{"n_kv_head": 6, "head_dim": 32, "norm": "layernorm", "norm_eps": 1e-06, "positions": "rope", "qk_norm": false, "attn_scale": 0.177, "tie_embeddings": false, "init": "normal", "init_std_o": 0.0, "init_std_up": 0.0165, "lr": 0.00359, "weight_decay": 0.16, "warmup_steps": 200, "doc_mask": false}
Each number is 128 + 24 x the weight over its row's rms, rounded and kept within 0 to 255. Layers, rows and columns count from 0. Numbers have three digits each. The size before them is the row's rms in percent of the matrix's.

# up: layer 20 MLP up, 3072x384, rms 0.0697, rows 384-512, columns 0-47
# down: layer 20 MLP down (transposed), 3072x384, rms 0.0774, rows 384-511, columns 0-47
up384 113:115161134142138160087136143168118107179135141126140127153155118148168134104108158116190127129136159152161135128121123121090145160141116161140104
down384 112:154140116131149106140146134125157126109158130096186119156094084151164098099112157106123115158085145131135135126128096133121125126179147137140145
up385 102:120124114101140142096146132119100137154173113101107120137146131124173116126103113178129154151119151174133125167132155121123121115130131146119090
down385 110:111099119107121118117113110144129154104118158111105137085121110136076063110136133110121116112096105132118128143102113128125127147074147113124141
up386 108:117135119125115107148137106100079140118106118150140108091130145143111126163091133104155091125105134139144134116126139177116141118119127149165100
down386 108:120128170087133095173084138183119127154112121092133146078141153123140100134147130080137140138131126135147162127097134130125078155139131122120100
up387 102:123090147129115085107079091171154095139115110150132137069124126102141151146130145131142141181132125128066163094109116136113176092184147119116147
down387 092:149136138148096094144096149159145144153161168172094171105127091136137154133138138155164091106083147125122099142063120159145124124110154124128112
up388 091:119174122144098126114155123174143154110147115168153082121110109140122100105106155107137101144129181111168080142140125114112128109129107116082116
down388 082:077163135107159122131125144182151164156097115116161146111194111144092108148153124142130080148105138098126096103130158134158115107106179111092133
up389 102:108112132109153151120105134130114139104134129158131113181080094125159129122115134156162132126154124148141143147124153105097152125136119145159106
down389 091:062138137128085097155127125129114184116149120143086118128121201150081136144135149146133101115124163113115115113114104120128085144148113144108177
up390 101:117152143147148088102178101084110078122113146124129131094122117145093135141154119124159100141098156129126140096125168163136162104162150113140119
down390 101:096171169097125135098111123118113131099100108135122132092118206085134118096150149134132183133135152145159132125138112127151130129124120118138150
up391 118:115147129093131164128144106134099116127122107115169112083136177148101111162116139159119092143111075138148135120135158097121132185154126118135121
down391 105:132189105146131179124158091191119126128107143132149135126137104145108107120137109131109139112118158137146144105072155126159115119102104088156126
up392 102:106099124111112104093087107163133140149153125160124123158128135127120163112145151131125122120115185113148133137129185161118119099121168089129147
down392 105:096095090147108108118111110109102144116133128097134132100124103109087078091111080150137167118092081120160120132110090093107162112119079091088166
up393 101:170095126120140180144117142118122135125114092118092146096090163145097146097083131096122148149140135130099097171126099141133103132148116096113126
down393 100:139089139123169139172132090114135085138090131110092123103081145159131154098124122104146135136123132122126123114115123081100134117152123111120094
up394 103:123095125139130120129143082157141149114095116112117113141129100146117176161105176163080106150156108128109125142155117110149105097111130136119093
down394 102:121139079129149114102133118164147117125152133102144115128164119164112098139144131134139144169142130140162110116098166119136095138078154146066134
up395 088:144118107124159127129135102125141132151153140128076127106133107130132107087138123126126112083138140140099152108156133169106143110134139145088180
down395 085:116113163135122156160149169114148143101114111174172121162120124160142102146123108159125125152136123109162129152118119082107108153110134155116138
up396 106:144137097132162130082103137124088163097180160067119135135121113106110188154146167176105097170098108121117135094091109172137128124128121102133124
down396 105:080108129137105171152125134123121157147157120132120096117147133110118103103120058138119121069147156108117116145130112171159079152145128139127104
up397 126:100138094117128129127105150118111092155105130119145105113125122151158102122153105138130147144117199157132137092103163094154149135120136187122117
down397 106:171131119111127168125125086124116140182107123152141146105122183167117125117127106141102078110106150109147093084114087145085090091093149126100103
up398 123:118106124125128156158114130150142169112092100085134125118112121145114164120148191097133144127145104139195123124139107163129116093158142117136171
down398 095:150103134103141107147173102119102133138123102075156157160169158161080081131160142139093136125138161126138112102125107122139132150140173144155168
up399 094:137124112127154128089092111154082077199072188084149135141126153147141124139160123105135098118100104138161157125129160140104137133112112128145119
down399 087:137153141151150117136107163070112099139141132158118117106133146090106125126120166135115107159088118117167183129154085138143110098097124130073124
up400 103:170111105160132120122131151138078099135152120153093119139123136109110141130091100159120068125092128132132137109140094133132100065141181120111106
down400 103:140113130121114123129127142133118130115131121118125107142170146121101177133115138143120135162100093096135122110089133120133121142124110111124114
up401 101:149165106108097101147143110151174150135135092126110148096160092132151187129145113111137156136107135144099124167157107091092156101129134143115141
down401 110:100115103164102094119151138120084141098150113137119146099106123120148110128162135137134137115077093105147167101096157133127079087136159091127149
up402 100:086139143114110132168146165117136165147123119146094081129172139126129122141147128126106118113134149136154106102126137130142144121151126117097186
down402 099:092111128137143119114090133114097123111121116122167116073107087126163129136118135094101150139062128140158158159137154052138112114177125048116112
up403 100:107115100111131157137172093114138081112142106117110074157114100102124159162132157145112128143123167132138123090104126134146113119144130089134102
down403 094:083125116127120107139118115088090191102121122100140093085133136131091132134159110108104128140121151108082088162067098138109079103094106129089138
up404 104:175112119103131129117138133148137130150140103111124142124081113085111112107169118127139094094131116115142116135155081118128069164108111136112116
down404 101:116151100093150146129151116124087131134106110122138141149105136167105140122143098144180096134103133139074107154110096129118107134119129101074149
up405 095:127123144115124123161116111133146110144138144121133154155164101157141122126158111129116168153109125134115144118120107133157136120132124133138118
down405 103:120060144113116093119106109088088139106106070066167110096113118118087112100120090085168129146138111133122154155126114112099130113141109069100139
up406 093:179176123105167100155140183148105136072124095132109092099136127125100111150133148179130123133124122124119154137129136160122142076129152142118117
down406 101:100102135124135131123119119146090091119119092114143128094145155114132084134155162116118142113124081125107108126096161103126116153158118158143123
up407 096:163136108200122078185141137078115117142115167099146104133196135168166153119114145096110147077138118136072133118134090079113129167093122151124101
down407 101:111140118100126128128119122158111131118127139115107101143133135081127132086119111112135139124139109135081122112099123094123141145104135137110111
up408 109:129136118071088163117147141120105106132127131141124135131103138168191073151146165160114110138139128101123139172093144127109093119122140119165089
down408 105:132139132135125138108150083110125100156140100091115120105169143069114113117126106130105148122090108133079119144133159099111109141107138107087163
up409 108:160124101130149114116130100113156137131082121129100139116148117113140130124118130113189122170106127153124150065093134119126109095096134135136134
down409 120:094129159089068128117166122129095138151165113135107123129130134126139125155103112106123157146132152132123121089146156143166124076155115149152138
up410 095:120129110132129088078129117155159106127130096055077134101140146144105141145126092134122140185138115161088187073134127122145119111126146154146113
down410 098:139152119161075139147137110077118078134162127142118124144109114138165093154125134131166142077108091130084114112085171088115162128078090113137113
up411 104:095071113128091160151110072112102164122123142178091108136127110132147075107124172160128140109156126128167127166156136148147150133152175152108093
down411 096:120144173136094152147116077098151147082113114159124118136139076088126152139158127142126106047140181081092134139147125113102110126113135119083105
up412 097:137101112075139136097089111130090069147130123132115144108153140139131117117097132194112071136103148138114098103126129146134124088102146128117116
down412 090:096090141170162122147120148150099131141102117152077154111151049117146092149152103126076151157160110129131174151124101117131152111119101099138111
up413 105:140087133126130161082141152171156118081163129151191154147112143127099148124114113127145132108152146115113149101129111096160099100134153093110147
down413 106:095104115140156135132121135153108102117101093102135170125111179127141139087121140152112134106098129151108137100105128121159116125127172133085120
up414 094:099119103166067120138118124094121152079143123155114067114115162141137134116144107118110089155149133147155119129067132099104124084142132132130179
down414 097:091147110108117108162148125137165119128158114130118100116111126127134156109132119150129127138118132108129162113132110161115126103117127114100138
up415 104:109142116139142162143177131131174110159132146096124106139169128116137129110159167122161091153099138136151152121125097137147114152148135159139144
down415 106:167139157119150139106104127109120107153111134121117161134134125138109099135128125122086120127144162106125151123143116153116177130169143138144077
up416 100:158133164139151092110142125128148091124114154098111139189122116122129144106128147170176103084138159090175116163123124175152138127129132104148145
down416 108:094156134121112100133095119115063138102125046105137165132115104092117118118111171099101108127106148110130130132107139125106104137142160125121127
up417 104:087130104100118158158154071099137155111131101109104151146103130116132129115135115119102138170113178163107137135122130116137182089116154131105102
down417 098:102151126119130100121073129118104071134140115115134123091142111127133081126116108119118118118113101157136144164139135106136113139101139140194166
up418 091:096097108127120103122142122113140126155059100120128106166128140162108117102133173102171132106184169140149132125163144120123104150091109117172114
down418 093:099092115110120098147154130135094139145166113072133143048151150149137133086175095098162144095105109136112125129108077132162133157143161079109129
up419 104:136174143118146133134156091172150149094148102114101155145126132170157130131123127140124133120118154156120118138173137169119132081114103129132112
down419 100:148146177112133078150107153139123149107125142098097063100110116153155120099116102123105113127097094134144102108083086099167104162131114159133149
up420 096:134154107120117151117134148137137122160132157112115145163157131132158167126125162128097170089183133130125143105143166129110133112132124158132100
down420 091:101121155082082185124110136122123107135127103118126138145115131142065146103125071109127127139066156131152085147133125128098146132139145143139155
up421 087:130130097120138118166093099168132120097129154107131170146086137144102128118127113112077123123154116113129172143135102086144174115130090131124162
down421 102:068125154112154116134120115102086113128108111108101105070142141128115143129125096112083114106118084096135087121093148140125151096108127125088132
up422 105:139123071116157106147130159153152130117101126141084126127104098096121110164079106073149167126145113192117126138093135165095158086147104147114074
down422 107:153131136075112095114170132135101095155153120117122124119127112099123074106134105106128154161118145187110157077083129163119123156138105118146141
up423 111:155148155113114131146095109132122123126116102151132135130089135111120133113173145101149108129122127113108130125130059103149112150131131130131117
down423 107:082125121111106111117134133139118086143142163097167127127111118127103086128135165133092155134100115115157138147076099148147142115134102151159077
up424 102:078151162115128125123168149142129135142153143139110143109110090144161108170132111159160106120121115120159105133165202135144150112134114137138165
down424 106:133130132112124132171122122134093141104187101133112120108110108094082136161115136128123107147147102128149093142112170129117147136182141100119116
up425 102:121134196150118103168083106106152137134124119110144094124144103116126140128139114114148143108185133124119126123081127111115111142113102094111161
down425 099:142103168134145131143111131105071127138179157100108153142162133127102121187147171075112082136110143137101136123138132105131173158108129160070108
up426 103:128108146137113125162125131081192119127128131079127132128118157101105132178105113146120089143117120122074140106140091146145099128147104132189090
down426 096:094135141137159110147126154097094120118153096131123093148130108079135066137153108112137116093092119125140090158142137111145116158111095121152147
up427 099:130105118141167154112150131158097085122103157126139139096085137117133169106116130134127125144148116148123121148096154165074111159121129136180126
down427 088:161103167166119119122148167088127140122164123112162135093099064104154081075118114150140109111116091130113143130080106136103107121115124136071079
up428 105:147124135168127131110144154098128145134118126113139093169132123121129086121085123114140159097133133133109143110103145123151138120117129140088110
down428 094:185157105093123093103148138144115140149128116113109142073124150105105120124158133113142106120169151086136106110139139114093132116116154097138139
up429 101:148140143110164102077156141090125125139110132127119089128130098165095126116117122162108192138167135161123109145114156127106118150093114130130138
down429 096:065137144138165116142113123112149097140134113045085094101122112095083121105122113099135150121146125142117099136129166143164128142125135148107109
up430 102:120114096194114127122128119146130104131102122128102092142099100115115152145120124139124129120130132126143128121087142107113125104128132126134132
down430 109:072125157095108126083104133097069121103141088083122100052133103139136094094107117153167157125117115080094138109125135162135114120077164163102102
up431 097:128123129150155143144138116119146090121100170149110150109103135076118111137094152156131101161144120119104095121107171092105151162145104183156174
down431 094:111098097105123114178158120126059081119153127152116131108124154101133129128168044128098100131094075134125096110098134151094104103183083134099094
up432 104:159148107082178163142135123123167136143148169172086101155092101118165143126189139136114128130086079139140122120145087094107155142108129158127106
down432 104:130102142105144133087130156112080113115120088116097107125121133103082072087099068114135127110155124102158138131140118124144119169148112175149170
up433 091:155104089143166151108109126129161124135076146169137138144169124157101139095096138146150104080119157153101122098128157158115132096131163110080122
down433 086:087094149106125077180148123136117114119161120136111133113132158136136140119151107174110139117110115120070119151126167156052128114142126148156116
up434 095:127102143149133097132077105079121109151105135092153072140160125151135113149140124142140144165115139077143111061110089170102136134107132096119167
down434 098:104133132153128132126119103140116174087133115087142112116093079119095131137128127149108108115101121147123127142151145131095115094135101113140146
up435 102:159137150133102137133129121131144151158092109142164148167160138079148135107146132110109127108089161110135105110155130117163159147132128096106112
down435 098:115116168105107143153115115141125082143133135099138148125144126111139097086128131117157115109140100134124092127123106138105120150118084126141087
up436 094:113146146084119151139096183095168144088142099116144132095178103167088119109143140139124154110137155117102182150133119124099130100161118092129137
down436 103:096120134131103108106119155120137161124166142131115107095123157110102083115137126086117117141089125135123152129075122120122155109103127147099146
up437 102:108135141151147218071156113147114101098102161134092102140158131132104114128147163150155139116123169111098185118120157101138133107096097114165124
down437 097:134111147152128154138141078135119086150130146098173078113126091137098092116124112098130135131096101142103137176141146101143106177152089083093174
up438 099:135123146122117119128129119139113097127131120116126179143132122130097135111112125129106184147082133137089138134167142173153143063165140113133079
down438 094:095127102159110072114128121210093145128178138131139068133157151098128128111155076094115150122106086140116111147106098143148139093075115117137120
up439 094:136097130160140123150117112102147131117126141129086152133130150100158097110169133096122127107087137139159118151163136147130140116073147116105134
down439 092:156128161110142105129132139156123142121160133118150129137094092105125135144143104130103145135122161119158136134132132064182147158150132129112108
up440 110:085086140087152157107109133131129100165107127074101150140163159170174123172093144151106151145096117153141114130107147126150086099103162154124156
down440 092:035157083151133154178135133137108123147144148111109110148118142093118113092118097127121086137115083129116131132143124119145123084157114116103175
up441 097:112104150117132141124134165116154142124132157139117091129161159146135159137139130124126150096132188150153091145128097105122123108139140147053144
down441 102:118125147081149078110127171121077105103115170117124145142107074119116131128135091080116116094121155078132143123103135137121161135141103108109171
up442 094:112122119141105123163143150151126135107085126117115115133137131139084137117134167128163074137164151135130134140132080119184113169129170106121102
down442 087:136120115115124104119124138149128093172139149150088151130089173080115087101102166107140141146133158107119146111119107141186148139141130131127087
up443 101:123166124077101157121175143097135087108155135117143171129115121163108099142122130099110130148140102118083115109107170160157158136134180127154126
down443 104:139172143145156116180150107106121118149128108102111108079097120128128105155115141123142114110119129150143103120117155153111109137120082130119131
up444 100:104119108103139106121106120104104141142103167111117136156127115096113134112123106119153146122123150104116129156142085141172136101100142156147113
down444 094:073162133133125148154123109145138140122158138141103120135139166180158112112140117151147092118145122113107102145092146158129106090128112114095132
up445 107:141142153136121150119161105129108111092147129122111108155125148111156136157121108193123119099108102148143130156146128155131150089078090115111126
down445 106:116137135100137135098144132076154170144149156124105136154060121146092158154171107116161106113122140097106100093110122128089086081131131135111091
up446 094:127106129138124129087121106101142104128156128110123135168090152129147133134084167090159146110081137186187143115119122118115110124103110155135145
down446 098:095107131088105104140112150144095078138124129149113137107123112140094142069124094116103084121119117081142164144122101135104135104168153143109133
up447 100:109158109111147159120158111105141116112104121161083102180082133102117122153153124103199101141106159158119133152117115078107139149158168145154134
down447 104:126135098151088113125122130098103148138119128125116122086135125133122147124112120087117100108119123074143118154117089130068141116138125095126121
up448 103:125115156130124107141137134082088118092101090096182131122110171107107129121107166122119136140140105158154130108117128097105111108106106195150097
down448 106:175138101103101148114121091141099087081176080093128097132087115125057150076133128177080106114164099114133128151132108127109117132109118097141138
up449 093:140142152080100168105119137101094122085120104123103148207118119123119090171114153148123129100154102135117149131097135132118139134102092130201145
down449 092:147160120132175163135129096123115115169144148101125142088128157153144119143155162140146130138070135066125146137110148102110118132121133142086144
up450 103:102145118134196098077134136126170163128142102157121096118151118126175173134116117175109126158165106115167121152100129165115118111139165093102124
down450 111:078142104111137132109094115128121117141120101124113113096138115127112145102121135104126149090101098108073137128099126130132093093113107101136094
up451 099:158110137148139132095086158083114110161119120138105136153098145133140137140127183121189132142129136145152093147128126158102122135143174130105148
down451 104:057078137148105127072118122137110137148163136102103112086108113109118135160135110127138187138114148127097101084101131150081125137138124091106126
up452 104:144112176150172122118109159135155167156131104135162140147120118124148131146104098105120118088136118147104138142173110141113156170120119158140098
down452 102:166134149150117138093104098074143149113129125109134152121093124134065122119137141110134102142180137146124085117129152133134114156177152114078153
up453 095:114132155145135153111143152141136122121137130128130116128112102116139116151147094119075115168147117108166138139104152102162125148142109161145148
down453 096:073115082128153106107104120112110143127147095122109065120139159089124095115125151142114118147095156124106116173111123098098082093117124175187153
up454 102:101140128112160095086142136093138170128139127124137143144145097099146113107101111123138155129116145100125133088106142117123102102112084149138112
down454 096:111123148089106114125122103148106125154145128131118171132177104102080132120088145145108112122102125122073163087138154094135150147095138119149092
up455 097:155117082118124089096118152116101103117129099113117118145143118125123134135071086123159178117143099146121101163152144151140175120124148099131113
down455 101:141189129129098128071147139076114176149118175151127118156112158162143108165151142141121098148157141099070140129117135123128138114125133139114159
up456 106:138154100137098104115105105178121095151188135085119163127187121112177128109082150124120119090127149181121113119123126121121131145113138130180146
down456 120:127140146059132098105133127142098108122139116091105124097136124078105123108142165103101141134104087109128125138109131073130124110126119114140162
up457 094:135120129176116101082146089125156106140138159126142122129135126106146146114138087066136137151127103120121125137113076101151144108126126094134089
down457 094:120149127150161102136119099115107114124131163147145124119130128091182098106120148069176096134090103150123093123163128100154119101099121153094100
up458 103:164129077160154103125139118145119096150126142093158122142109141104130131135081143073143122105136137100113168124127142168121140116099136151087130
down458 110:129123147138085117147152136164095127128144093129119099078063131142085136106133103092082150087101084069074109108113117103153126165149134114164157
up459 104:131143112125159137103149103078133101122129097143142145125129144125121138108110142143137102129159115146173117111096134136132117115138122135094075
down459 102:143151100174133118154084113159109140121113126168119140087111178152136100167152120117152150113109124053140134120136139085141126146121135105152110
up460 104:162132108136154149105129110095095130153157123151120129136089147122119154141119181166122123136103156087180121107112135125145139142170133129155137
down460 100:124130133160106070120145136130134144107151128152146122090132097134106133095123122141139115128109120142065114103140137157144131140153122132133084
up461 102:124089097134153128116154116129112173082120095102151147120172108134143122162131075140113101130127149140133136133103134098073125123145098141152069
down461 097:113097116159095098073139090141060111102134130128169118105120130126142144151136157152170127128080126135138168151100108101114116102131102143091139
up462 102:130135147083136152093126184151098101109077090116113120159143161119102104132117111119139118114122118138132152160145124127085114095103125098122139
down462 096:149177155122125166088107099146132126101156113101149154145107088145119110148095076119113113112108129141092109144118123152146114112102112094112125
up463 107:150104102107128143146140108139189126084153116137130113131115098152141105099179182102161111116131137134094140112117113139164117112150117112132139
down463 108:098108095086155100135105124113076089119091093114184169135141132142097130138138118137112115076134119118080130166127146104126149172144119098093150
up464 102:142129159113143134057124130148096119129143079136129120143130094183142157154156147111147137155146107142170155090155165128133081115127158132132163
down464 106:109133136134125133164110102143094138133151111104128113129124120105138109121131166113139169113116097142101137158152133141133163126112105132172137
up465 108:093127144098109141136107159109131187169128116096115141100100137132115145123156135138107129198112193137091088172130129122115079151109125143086135
down465 107:120110114087136106096168132101141088107119131112125118031136145088163108107133122124131076148160101145134162115110178115116124101134082110115127
up466 102:112159123121132122122099136117110124154136118111059145163120092168160146136178160120135105153118087167155108161145142153119103102137130102113111
down466 101:102151127114141089153136112140134154095086093124092177058126120099131122138138138139142089132103166100164147145096120105097113092131156115160101
up467 101:154086123104136111166159156152147159122129109144125127118118192101112144140123128127105105160127154099121139109126141136144094125061143137098121
down467 099:093089148086126114073152124111099134152160148113076085111126120098153122141107133114113140077095157114126114162116083149099116112163127133158105
up468 097:089109108161094136132119161121127132137109087125132096093130110116136099099076159130133130110139139140160129091159097133099147159133129117144122
down468 091:101148142113085111135153154167132149111170114136097102159165137112126153166142109150125128132107130129126172129104192111142161146115134113104128
up469 097:139145149114132144088118153148115097162114102109121119139115123148127172154136132162118160121114122135107114177097127143071140101126141098108119
down469 093:102119098136101147125127125122169126093149131119135118141157138127121130103121078107126149120124129116141106159141138125150132108118130096136080
up470 102:135144145127094112088113117070104161098095159115079151113148073092085140133132068114159104097101113164159128130163120144150117130118157091106095
down470 100:114108135087141101147139151112146133141103135096094079118145134149109152107151096128111131158132135094133123122115119120086146088091109142107127
up471 102:127148151112159125131119153137125109115124103150142097123101103141200140120163133154102132129139103109084138109141112147093136112121120131108107
down471 098:143137081146142141112130164087132108140171099126100137115158134124128165139115125143143091135109149136121105118114117076173132167087102127161141
up472 098:090120117163114093127135094162116084141136125109114111139090128147127151155130108117145111130157079122147142129149130136141119122094183121154091
down472 090:124130106099081080151126134136135128098139112127104148121114141097149133149099147107110116106121128115148157149149153134162105079140081106117161
up473 096:137156147112179115091155180124154101118059140142119164147128109159116130127111149136126121132114098132123143093119087138070125167124131133091148
down473 096:142123152097157166106100126106127174138108178148115172141078103100103165141139089143110159112097105086152128126147111122136158140126133143123096
up474 101:136118160163124126138141138161142144136143111149162134105114104081117137116156150138170107121103086092099148152110144095103148141098089130138155
down474 100:108116132143101104116139151177135172154135133097197124093126179122146133105161128144154136117140141096119179110099137119089119157118145089174155
up475 087:118122125096115122119131105138136129138171117111149145130140084104141106115119142141137132114126120144076119126151176109119169108138121111141128
down475 088:112111128117139130139155131132078149115101123151114112105107138124130100090111136116122106155111108105143139135148115102123118092140108121098126
up476 092:080104132128099127148110125145166130133141128158128113147090115139161123126129152185123096095115128106131130152104089094117121127115150154132104
down476 084:107162155144110149100115158136076174119119118151164126124138145115131109116145176181124108162111118131110105105172130138118120106077103136143132
up477 092:107135118130143130134132132114112131155122132115118093089134159152108093110114119153134116134103138193119114147096152149125165114135132168119145
down477 099:097144082094076100124141096147094137095115161129130128082148106148070079109161150140098117084131106094095139156098131128153130123161156128112152
up478 100:091128142135165166139091119116133139128111148110111137134105133096170126134102131113137131099160137151143135135149121117146166118135111089135144
down478 096:082140114095170129128099125106104108098111121103113079118137129140105153093120100112115144122127120127161091100110111084111132149118145146155118
up479 101:149111128126102089132108105140152138128141149076136123155151110113097112133147154109135184125157163128111151154125154125080085144096136125121146
down479 103:123135110101129110107154120115121129144132142120148134128110136175082146130160119105150128144110128097151088119092119132149087168121131167098121
up480 099:139113106150135113101129169164116170166106098120120150168131120095121120135160089117145156127157120128063119128135175116142140142140119156155155
down480 097:124150145121137149130148126119102137128145146135142150127160083121076092124110119106119168089095115143165077126086112116120122131141182068125115
up481 101:096110136124136154115126116115155129083127129155111141150106118131107088111148153143135145130098136141112147144132107131110142173127163119142128
down481 105:073155134141170156148120151084060143126144119148111109154143144149123099155076116118094158138117117159156150146118131113137180111106149133160122
up482 104:090159089148158113156114090109154131118139133125120147098111102143126149110131165136115144147129117124094122121095155154122172146136139140166152
down482 100:161104154122121144110131119154130151142099126108143106130115140125166114114154136119135106140108162114112150118157122119147109104104076122160076
up483 098:074134093121129198128093164137122137117113140150109128118100155175129113126129123108128173132114122145126137113107116164165121108135122142130130
down483 093:101125134109105113154143155084116115126134120119174125159094171142129129136145106127098130110123122121132110106120137112181089104138118157135151
up484 100:146091133177097140118112126119134122108147122118133096117154154158155106115141152051126140129130113143112122099134110084122122155104093157149109
down484 100:104122124123098120134119102121170095173142107137086163106159106138093138103155122119107139107132137096147129138113124141110118136115140123148191
up485 097:122124091147144109130156159118134096098102104153142115127126158099130169124141177107132131153132132124120068137118088115134142119122167118149149
down485 096:132102138108100121095111137151107146131127120127117109104080082132076118101112104151154104101119115162126138121119164098144103135144089143121120
up486 088:160151147137139130143180155144101101108111168105103148169185132115127134120142128045108108083126147123132081158146170108123130166124114130180150
down486 090:113113161082123124142112138122135131175157160133105085108140123104109128109095147153125149130148121151144140080116153091133135086129115127119118
up487 102:094179120094152140121084120110142100161116109125138177166098149119127146098134135159159143122136082089166166152117127141123100160167118131132108
down487 102:128079105125136089148147159139113151145142150108130157133140105120156176151129117109138070106099120117142095121142107158140112128129157157119106
up488 095:137131125109095126088124150105134126128132114139101078133114142103131098200158141114148163164102109157086139082156130138090127146133146107081108
down488 094:183136105100155152128153115124123157152154125097096113101130121125113123143143112109131148122154162111135131115116137112082132111126146148136148
up489 097:144119128125122090112078142136125062115089101152080142106123151156128147124101141140130119166102105108161156091148161129131124149104159101162128
down489 092:135079090141067137133122111140085129130142145104139089142117126138126156165170127117105123179105170096103085133112130111098106165092163118134131
up490 101:155161127140153126158088144123153148102088114139108128128150088129126099086139092177128124127108146153093164139117094136132191084105124096104140
down490 104:110123117123090121178159117172147078140116121103104137100117111093145141119111077141127146137097123096164151132146147135156119104135134123113156
up491 095:098109177085080150142124109157152110183131132166136087141124143142118138102155140113146159143108127089175126147094149150097169094157123135176121
down491 094:102132136120138157125102141124122121145136088124122133117154157132147111118126124146110092111156098114149134104145107097140165164132145129134145
up492 091:110168113111124138086136142184130116136161119154165138105124135121094088126141163157095140113112148094154110158155193163110149128128107131124101
down492 092:132102114136120100169113116139087119115159098084099135067162152100097168121117138127100152111122151090109118111100115135106135142146131108132125
up493 098:131140141055130138134149121145111116160130161140123107170119160161127143122116113161137139131158153113123170125160124147132141139125168134155100
down493 096:122108171111105110094096127124086151103187103140118140094131121111119111184134143143169105107121130133131123080100127140114120166121114126126099
up494 096:144154085154121111115113102116140142136164102104101136115144160089172089151149131127126129101152130149137166108109162124111137142152177134126126
down494 106:103137119126166077123118145143089094100137147119156138113185148105074129096121115109091122128088116075146142128117131104171138108146147119151119
up495 104:120111124128090126119125131086119091183155121126143105188136123143145116120142115149165120115167101119129131132131115106154152159148116168115095
down495 102:136081140147142150115101145130097143123107139140147106173155148157150128074129149094108152133105112166130148155107141092112100090159096141096142
up496 096:149102118160151167137125130098126147113172121106107137130142153159134125151124133104120161111117147100148153141101141178069140168167153115131140
down496 098:158146138141184090130133123161100154141130139135100110082150107125122122158135133141140165154106140127096128152119115142128137113147109093127129
up497 096:108151117113114140124115156131097125107108210121156110160090129068141120186084107088074129119130140115128089144101081146119103108094103108117162
down497 106:059156103132112079125132134149134118150124122096106098076153087152127094082106073152140126124092114107126139148058137129154112115139128140137141
up498 102:158096102140120135172116062082101067099127153154155120129139114140147078163153148126117109147161132157093148132114138138151151102137164163136165
down498 104:095120093108132119123133139123133140094153125094095140097135128101081123121119134122125149138146120095183144081121114118108093099135084102120148
up499 102:121115140184092142110161093147133102144152124159104140114134130108150170075131145096131127121146152114152111102131133151103111132143121134117133
down499 101:091107142105118137089139116138104165102139065112170122164134109152134122120155144112136121120128171111135114125118126118082151109119135148122124
up500 109:150108155124146133118157142096146120155135117139131148097112100088084127112102145137116147154103120133116105182187155137125116115130140113180094
down500 096:111111114111101138124155160167124144101147159137127122126121130139168151137117112104147107132153095147172120121075125123161132185121166151124101
up501 099:132091090129143093118091084133158139149137130073105128132155151107093111098091156142102106085109098132098143178157177101122119120110127137141139
down501 096:103106112092153139133137075144091123111133132134164115123104132122125125140126129170090103138139125115126138164140120112179110161134126132098098
up502 103:106138116113143131126110115155154123133084142120147124140146112156121078154153129169160158107137095156123121109115126150133131148080127132160136
down502 106:102088138124127125112163124135130101084159101098114137098144127118122126091137124121105076115070150079112136111164115119121092154090141079145158
up503 095:142100117105108152097121107103138149116157137118136150136095126120149103073142092121138117123177102091153120122108153105163127159134141119181157
down503 099:124145149119163104100122134164088126104118109136128096057124125143127130103103095079130126118110116069137101118123095144152155102158119132100088
up504 110:144128108166122137171166166113126103115168134145115126145126123135110143112152179122138127147101125121170129127118115135093119138130137147182132
down504 123:112122134085127102097126141150074091108160114090095146118126080161130125108121122130097136105105126095082125110102103113157142120150120118105105
up505 097:109138099119128101145097188140106104095110126145109117092109113102126107110127122097120099083154151092107107105089127159138116160123170152134163
down505 099:151085128119137130117119142114094104171164145089155141109123116131079095089111104159135118094134161108085155138151127154108088161099102094122132
up506 099:079106154100101145112108105118111151114113127120135121114141136129124117142102160149178148146105139114117116143124141143120048179117095128144118
down506 094:109099104128139156109072126148144094127118137137105114165121083123127129127115111162143107136161107096097118148126137106160194094129167117150093
up507 103:162163159125183100090129169120133142124102111124149066110104121128167158143119157109123077135133116127114131139122123082082183156125144141130129
down507 101:141102114115125140158137151100122145131138111159155138096118132113093135112113129174122155093101123064148090116105097165127099072143104125119118
up508 106:124121118139142084144095099087135143141092137126154138139109130126133111143139100107162136129092123149139099099141158130163137136121154130132094
down508 095:130102156125121134132142139105132100122140092121148138139147158142094141095120166116102120112124138057137139120119103089117145127098105129135126
up509 095:124140156115134156096166129104122097103085125104132106147100111182104113113105144092095084124143157159093137140171140139122127127082156131119170
down509 088:136111139162111172126127165095205145113145165151116125115133115134142124157149127134134154102116141165128157111095085136144143141179105142122079
up510 090:123189144155108140102105147107123142130107134115165128178147156142145176120147113142105157173183155179132115150175167139114151127121109113123089
down510 115:050097149094132129095132123119117107092107123071157112047136123121135105176124102153102129122094128087122120142088102133116135150162129126118122
up511 108:148146163139111138116178130107116138155117160067108125138167157161108108143148147101129165114135152135146138106130090103097073125157119127129120
down511 107:095095111088121094122152141110075134109139080122100121060133116095122101088107085114120141133104106127147111145122117110112105121135100100100147
up512 091:156114135107130139153106115128127149146130135098084164121076138113169134122114180129103164138121172109105140130153124079115136101097108137104093